Weights of a small transformer language model.
Size: 13 layers, width 256, 2 heads of 128, MLP 1024 tanh GELU, vocabulary 1565, 10.7M parameters.
Architecture: LayerNorm before each block, learned positions, biases, tied embeddings.
Training: a variant of SOAP for these matrices, 179M tokens, 2726 steps.
Each number is 128 + 32 x the weight over its row's rms, rounded and kept within 0 to 255. Layers, rows and columns count from 0. Numbers have three digits each. The size before them is the row's rms in percent of the matrix's.

# q: layer 4 attention query, 256x256, rms 0.0733, rows 143-167, columns 0-127
# k: layer 4 attention key, 256x256, rms 0.0699, rows 143-166, columns 0-127
q143 091:128128181102152143160128167188091126151124121121112077160153205102146117153134108058140126108172183153162173153094147123105136108099089106144119123099157126106126159139128206144189068121103130092208119140114124155112177138184136167089129117163123121087151084161168125085127132174108145160132151134135102106079069068106175127148091112153128103073140110116110158114141126144122097119108
k143 090:070105188053177144074062138152170146125187165039144129196089124161133166090146071108128117146106122127201132136135126149116125120132137123119161030073135111182106143144110115107110134071106132071153160132059124126123126114098109089118150097164125198153108151105146127133123143117104103134135129108141124128110148169135168114121098145184093156126128112131119166134131111150129134151148
q144 096:136134175072175088124137086120133151141123145155137143043095185020095188137143146126111098130186146072183125135132066100181141132142088085144151119106148112141164095141100171100100098135151140116164163105175129157134065121144111184104143181185169091140181093135104174114105118118167170073087161163133139101166120129157113135174097070135137113141089126129164137113119101195131084078108
k144 101:124138147110157163130079152127089127104151087077159144168072127168167071157159133097152143176089143151073097149063129097133160156094136146128078072115122120084099108112143206107057095130173153132121092047122152106105106133112099106128049097130097156193129158101140062144139109156147117124156093168079111096138111161151090039142102170145142199106149185098146164085139114101136144116118
q145 095:132133133155096095116135126158124103157134078102092067145134096175166117115186148142135143096125105114075195113129119167065155122102122170129170110160065183118132142104103143139199133130138146140171099156109185190132151133151126153086107158127138138067025163103118084086130098156149126090138050106146129165165066109190148168136161179125193114130158122125077121141093128066087134137125
k145 091:181153092146102131123113089146143145100138143072088146115138187145176107157063126153108113158060115088116080077146174159125103120164134137086123130145155092170196117121166096198146121127163120126143135159110082098173106094169175137157190152125194092108139120109111157145101100099172140078145119089173138097149097096123185139143154093087067106112148093159129132154128169110127090162070
q146 099:130095147092146136119113079110158140152129139136091159116161084120087105088134128155147090132170151155156115143101161165132143126102152169163117071191126168128147144061110144165127150137153159139099170149084116131116132061146158130110098113069130091112124154105137189163121127093097105105111123142108134118112141150097174099164185159098110100154094112103166108144138140172097103092063
k146 103:131152086141085082131104149126177117174142161114187119169114076149117146129064115139146130098105136159060102149095068176149120122113200114147155148124153217158122123152125050073131139098126138185121155175123087110183109106151119123128184193150149151088131123108151139076103110065124139081186182153162105153105139112084112158111111132189143162119157115180132168136135078109116104121146
q147 091:118148147119115125150101157162130079163104155062156148118105115160149117144135133111088111100107111174093058158096143167114137151093153129058076173114104162154127138146086095150140085172147082100154105124117067128081109142166149083155176086127150172127102106146148131157130149131131121143117126116153147177125137110032082162107116158088132170152154098137085069083146145189158095129156
k147 087:088059175084135162119153124113128188130145146161186112192147125113078175109140053117147074119157144138153142141134123133133135097169152087157114115122128111112134128104089118132115140079087105126124161141089158170099183170098108170138167188135143155137135173152110182128153153135135130170127111125171133114083069169107097164134166144174126094123118076146117089196162153106134115138164
q148 077:146152098189156110129170123085110100136121128091160119052075181164084113099082086085106110086113129139130128123147066193144074148133130096126138101220124102120145143174146161120170138117116146115132114145070096120137139116126085146145094123119168104119107213150097061088112143078103112114163147164163112128093074093108176140130117081133091096147139142089141099100110133129145085136135
k148 075:088100164104119143089169144189123109162140143132100110221133064124120126088143115094119089142188078128168110116090178077164162131120134069137121135101086073176134114150110085152112157102127104075118133110094129097136117106113113134141165115116154118152130166105123141120169189138135093164128149046131098118089151157130138190106142127180121063162149111131129155146097139111116127121141
q149 100:151102169149108164154087162102100155163128151132106146125163136065152180106109158106121093132118099169181112103136097086085175137177092103146170182110082149174130108155113102138152199116120111135112064114134096130098144094095136131141078158085150083138131081128154163123119064132177161091126095080147107058127126139171106140110196080157158107081136161119090146138062218095156118110120
k149 108:162127155116169060096179086145169183066167146187076125122091061110138115120160136102103136068125144168104125171138130123125096068070157097147125116126180180122128113097102085064122138080155106107114154107131176150141114077187069141139128212099103127144132169106080181111172119118121143152121142136117100120152105122119074102116164175097109097092128111154124130120166098116076152092138
q150 079:094154128119137126143166156130167087112121114210093122144116114143125113122155150120119173158115099080132174106067159179128155133146108102169100126160099096159103118082176141093143128183089184123132121153090191114186119092119104176091114115113082091115110144160200161183131201131095110156142176160158100073117173125162170107097124136113085136071130132109179157106096121174127119041125
k150 076:101090170140149078128125111196155117117106121123095087163158109112123193065143078131231105141168107149144167147127091150107094071120135062137161126116112138103131140114109091129153097078139136111164122131114127124054110142102141137111211110099140166121119097156150153066130148111077132168124116129119088177106144139110092168101134146179116122170151131133169147132092131129141120124135
q151 075:080110135080126111144125127141092104075131122158079157190129128151089073139164178115171103127144134187149123199117156157109091078125111096142128154087175091128173111110197211149121159172116149104095145172118115134067059173139176091074125122159058112151142090169078151108198118127119098185105136148124131114167194125105153111129082122172104113060115106113127175092140124120137145067090
k151 077:165169106184140124092101131080084096140146099119156160055129150157091158170139142142092194133043160112093154070109135146134150161079084162140145148147152172122134116129128100133101154191116163183102107076170117153140121080117114106118107135107150169115160091148100077167075100146140131070148170164141175122129138125141169079116130154119103191137092136145121109138153123139130128114153
q152 094:186182062155064174161150078107144154139140160140152157152088118111131112160167134114107098164117081112148130146180112080115126117129118122128144171082093084125185098123128138105098097119134112116035125143084090130086097198099102101134114179119109113115193152153075175073170133160055157210154144133128111182152121110132141149087118133170173168136141099114087132186053159064146162144089
k152 091:087120169129143110151074138143087164088148113150072224180108160118134136161105095149102153108140168126073161109108155116119100156092095182138137125109131122148128119149160137145110167149135164130135127115164170149190053106160144094134042077142146122172085129104127081217104125134172139068107174116109132080164154099132200111122150123079132126125130125135098077133103147138072152141140
q153 089:131151159089099129166153171171145052141166118163127072111103109149147086113065119121162145103114129098200117118064111135164102103090114117156176096149115122158115108187130178142156136189133124091149156129117138156147223137152145124117141098153077092182121134154093126147124130161102155120139121136173110080126063166117192156096114082179101128073118141121107153071124136092124071165115
k153 092:132166108115127147133088096136110119134089176145116127123154148113146140089163118167141151157113088148178139104166169141093148080116157109102147115084100056164074114100167088176069097128133079116160085106115154117139148098143126134157134096123117158110109150228112146110146170127135122218196126091074114155126175116165138155122162153107154065177168153143131116105101128215199144124111
q154 089:126077123099136148111103149142107136126090165164126132171172123132149154138058184158160108110122122165062147101138108135134230066152130101114118136077106171166131077103134117163120108119121109172103130119135151078097134133129112062156166112118171110155112154123176135163154139098156103085054114155058176186128143108172105085158156134077145111109099057191047149146134118103102192048085
k154 094:113126132099138125161145110142198125111138138156154098098053139101067172192093125127153060140122156122115096133150132082108124054142157139184121113136127171133152211146133121089115138177142116130116129109140115147158161125122127146097098139177116059122133160117119130102148071115182184089136096161127143137198160125128123094126130065120129137096104137176134119145155151160156142095125
q155 084:101133144158129108125147190110096127059140127183133119099086147068128138134095076106090142115144154132141188106098105128164086123179076119097147153114175114119122175134147145110081091110049158175177111088177153078116073128101125166119186112107131132142130064057172110123166069124170155126185142161092190158128171155084102155067113172103155128172144125199153124153164115208160076153164
k155 080:056090202083165097150133162145154160101139183086103043169109131106127122127160104135189115140129143125180119174115119078136155080140099096116123121127088100108090176147098137110104131065145065043139125148131136125154190158137106101130128109113073163159074170135155138082109076162132149169129082044154104125117122127154154155131112124170143116155133137115158131151097142123147129172110
q156 103:056124168161152087076123142128093088175118088107139150099118158190189094151079071080100162055086081175153096162082100148130109091077109100175159135162131155112122153122159112140123150121106170103142135170135136080095052156116118089070155151122086107143132098128101079063117085099137107129143160092112168150123123078156173101082157131158119101091140148183159157102171158133123136126167
k156 101:123126147049104165103103149165112119076165181131155086049131081143137143121138139109128168205086094090212147115144173074187104152131091090168139160145115119163096133106100118155130148146109093126130110084131133111122173105080103078163167130081135140126146137130116160110153170100094208125073119156147153208122161093115141152132078114131150142179085161160118065131113119152139162134122
q157 093:113160087122144136106139073150147155142144168108149081115163191155099106141146093147151178177175160109159184168077151161100121090096096126154126112162149124084139138163183195168141169079120130067155188144160122169154116073150150205095094154160087077113097090117120072095108112147146154118184117130112111084091121102112191135101159127175106085107160160091203188129173105137053114116108
k157 092:169137154110115139089085128141138075158132118097175056159153124171135107066107153099050150119092057140155099147134108205136114189110167137145140166077146125127104121147154049105161129096132148152139169146078093081139125084180153128107184110122110173093123067134116160104174133145058110119115174151107076109151138127120142170148096128147104108096134103054156149128085079112094093161112
q158 088:149175087143177190125159097111104129131130130182106104145162130167125108142082151175177114128168149174133123105122114105110099077146133193120147102138096146112146091126131202104079129173106135168079138138136147106146104156100093115136122145147110139163087172176097122123164136117110080161057117136107146146113180125172085077093123116117180109075132107162086127173156131094165170195135
k158 088:129140081172152165137106110108147103160066147141160130111129103160086166183096135091090171104138149088060185139134114084190129160110130187104125178171160173138153133105136134098124128222121178140112169109117146080126089094109161118126109045110139130072141132145107169124088126146104194107109173152117115132174157156139121136092122111129133139113126090168100158140058126127129135148065
q159 085:067063157149118148168075144132093054140067115104087102154176129134159097158188153114097108141087118140124073135145137110090131130149141168141113135147093146109116143115112128178157145146125077114112127117077090092094085127115215101184172078062121135100069143140109130136119131147131103212149111118149208091141139081148138149134132126168146146096134132123144077120114103104122148156153
k159 093:188108113171132181111165097061104113167092138182151165123160141105072124105155142126130132139146124101106150113162147145127097143161120107083138194122164163115129104084160138117122116154148129168119119152114180166098145162197095158131151255121182105063205095145124158104122133084098123123106121161131149112126104127065098130166135157138108086095102106122105108179081104127148084128151
q160 098:161155055145117158130176116129129125153109114107127110145077088112121140154139193171135096210113104094084149092148176175090162063079122060130117119173111113189122118099145132145149084146151109154068131145118162090082111100140135183146117129049140151162107130180119133150138133115160123145142125105169090103163142139191087174121169119181121142024151136068092126122088103111084175095091
k160 097:239120084205109122172186090080102092140084108200107174147169129075162141114105118134114136109174121108076097124146084163155087107137117167117107168119130132081061117098157110150123093111175106138132118095081092155101099149146180155109152126161153065136120054152106121143149084168120128115161064129146102130214127101099125143098176130068192115107103111129135103103122101156152123129099
q161 109:129107081186152123167152157113167096105120087166120142117105145147111122155109107116124180138161120154062147144179176081114171095156070142135158117170073110141108131073148139095068156121110115093082117095115101093157173153061073108097140171093154137119095142109157164150137080147124164145116130083158129132082131190189161129061148154138150106128161101180149158189145169103142144125153
k161 110:122162135112143120180129141185132148101093165113050123088148128157140110116131127115144083138187144136187177146119146127185061188158065121086153161176055128112111085195093100119179144088170104154133182163105125125107118110180159150116148092025179089111172150144109226122117166133169163156089154189107112106151172080117205152089142151125133050115115115132132152133102142143095167133066
q162 094:103122204211181101117097147084104153120115101162182161090141128137160126098091086084109125090100138121111133126145083160182115124149121113127140124113139139108152131154188167119074126035086106138154159089187148029168091125128077117138187158137166100130137145127127070100127110128112119134157130158127157111065102130176145140081121158120121106130103125216155119111169119144128114166167
k162 090:134106093095134124178186179166134136120154142085106067118096116107132167127165128133157094190198172103200133155094121028147135179105098115151114156136139125112094152146067169126119152173114070134111120123154094139126157168098106143132141066075085104149131141123124128112104174134086131168082135120101120136127156129134110163140091105159137102121088137071118125112074166105157183140116
q163 098:140162113138154102100166124123149153110141146132131164097101112088141118121102059120121105153137096141104176133148048125157183102164058156081169114119121142171132122124167190117065143074102131156128146159115112111133123124111099125184187143113183077122179135110101129129140080131141117120089111165111144134089140165185137105073150131117135111135156105142179155194092177110160096117103
k163 093:062081196083126060157101154199171139094136148083110079169112128127111148135159137108161108131147161156139112198076167050163123101149139100174104142124083102119117154154112129125185119096097108112091180162151095149173114097085150123096140073105063113169048198107156124128118115118126174116147126081123118080194116110147166179132125125142152120145138149095133116104140115125105178156108
q164 088:094102179155144051128157107208072105133148116143105114152094150149125133104073098094138129107144105104120106149080127142142044104125164090149152105129132129116127130151158156136154126124135124140174137156124135104134120105144141184116113109142118105158157087128121089142151154159103109124105160153115124100117046105118179088174122141177159147172069195090156108094146140138132097095122
k164 085:142144041093184175067076156106140096165173161096167125117110115163183135120155093165105142180127099130162150102128178127047155153131147146137143060083119104119133151168094112172122110112121111077142122139105067169103113183130095074137162131152140141125102153119168077134142160125146125150141117062123149122112116156137188171176067189128166126111159169163103126125115102144148124152173
q165 102:076136162202170052145166154137136146131135084078086075036092174241077157152095144079169151113108165176125131156159124167093101091132142131132054065207126160089131126130119206159162145127102131091147163149126113151103123113132157115067089115116158069163088093110051097134107090118126132075134109137136131137163109095142183079137156105087118057142101118114171167105117186155139089161111
k165 099:198144048102110133091181133125094122135101180147132114117187098192147083151169192069153199111117139098094150135145109166132162130110143120134125167154206115132149103136066122125082108138108139118144138113106143090140151119130156157181140150112125162122082148187074190107112120121161105128118136142090109127091139132141125184078143121169093085134072136152117139111152122132112156087086
q166 094:119119118105099116099079170113128090154130130085143141098166180188089066131104084108135139097146147182114159150130090142144177077138144162082097170119128110066102079144108138171071164113083183106172184185107109092178214105104130081121178082097087172103143120173156140117103163082152127092102169132153160114127110155069117110099139100088084110188140118144148149201146123174131161170122
k166 099:139097161102099138128097116132136130147168157158133074117113124163111194133134160109126164116133099142182132138157154131183128137151140122194125102112150164155125137164099090098108152208127171164179083093086154128132111108114110095080169145160083139142141142099094193111170130091168141145157170167062112146094158164093079088171111098124126152138096153110128159115124146149127106124151
q167 087:151147107103144130126121081155151179111152145132186137098123107084178129185123119136091192173131106100165130128078140142188126162131136087154151179088162081152135077131130105161099096191107154106142169158125170087174073097105154135137151091129075107143113115121108126114127140123174162152155136141086125117151176097138160135078090104139067127094138128126180120187076124123104216167085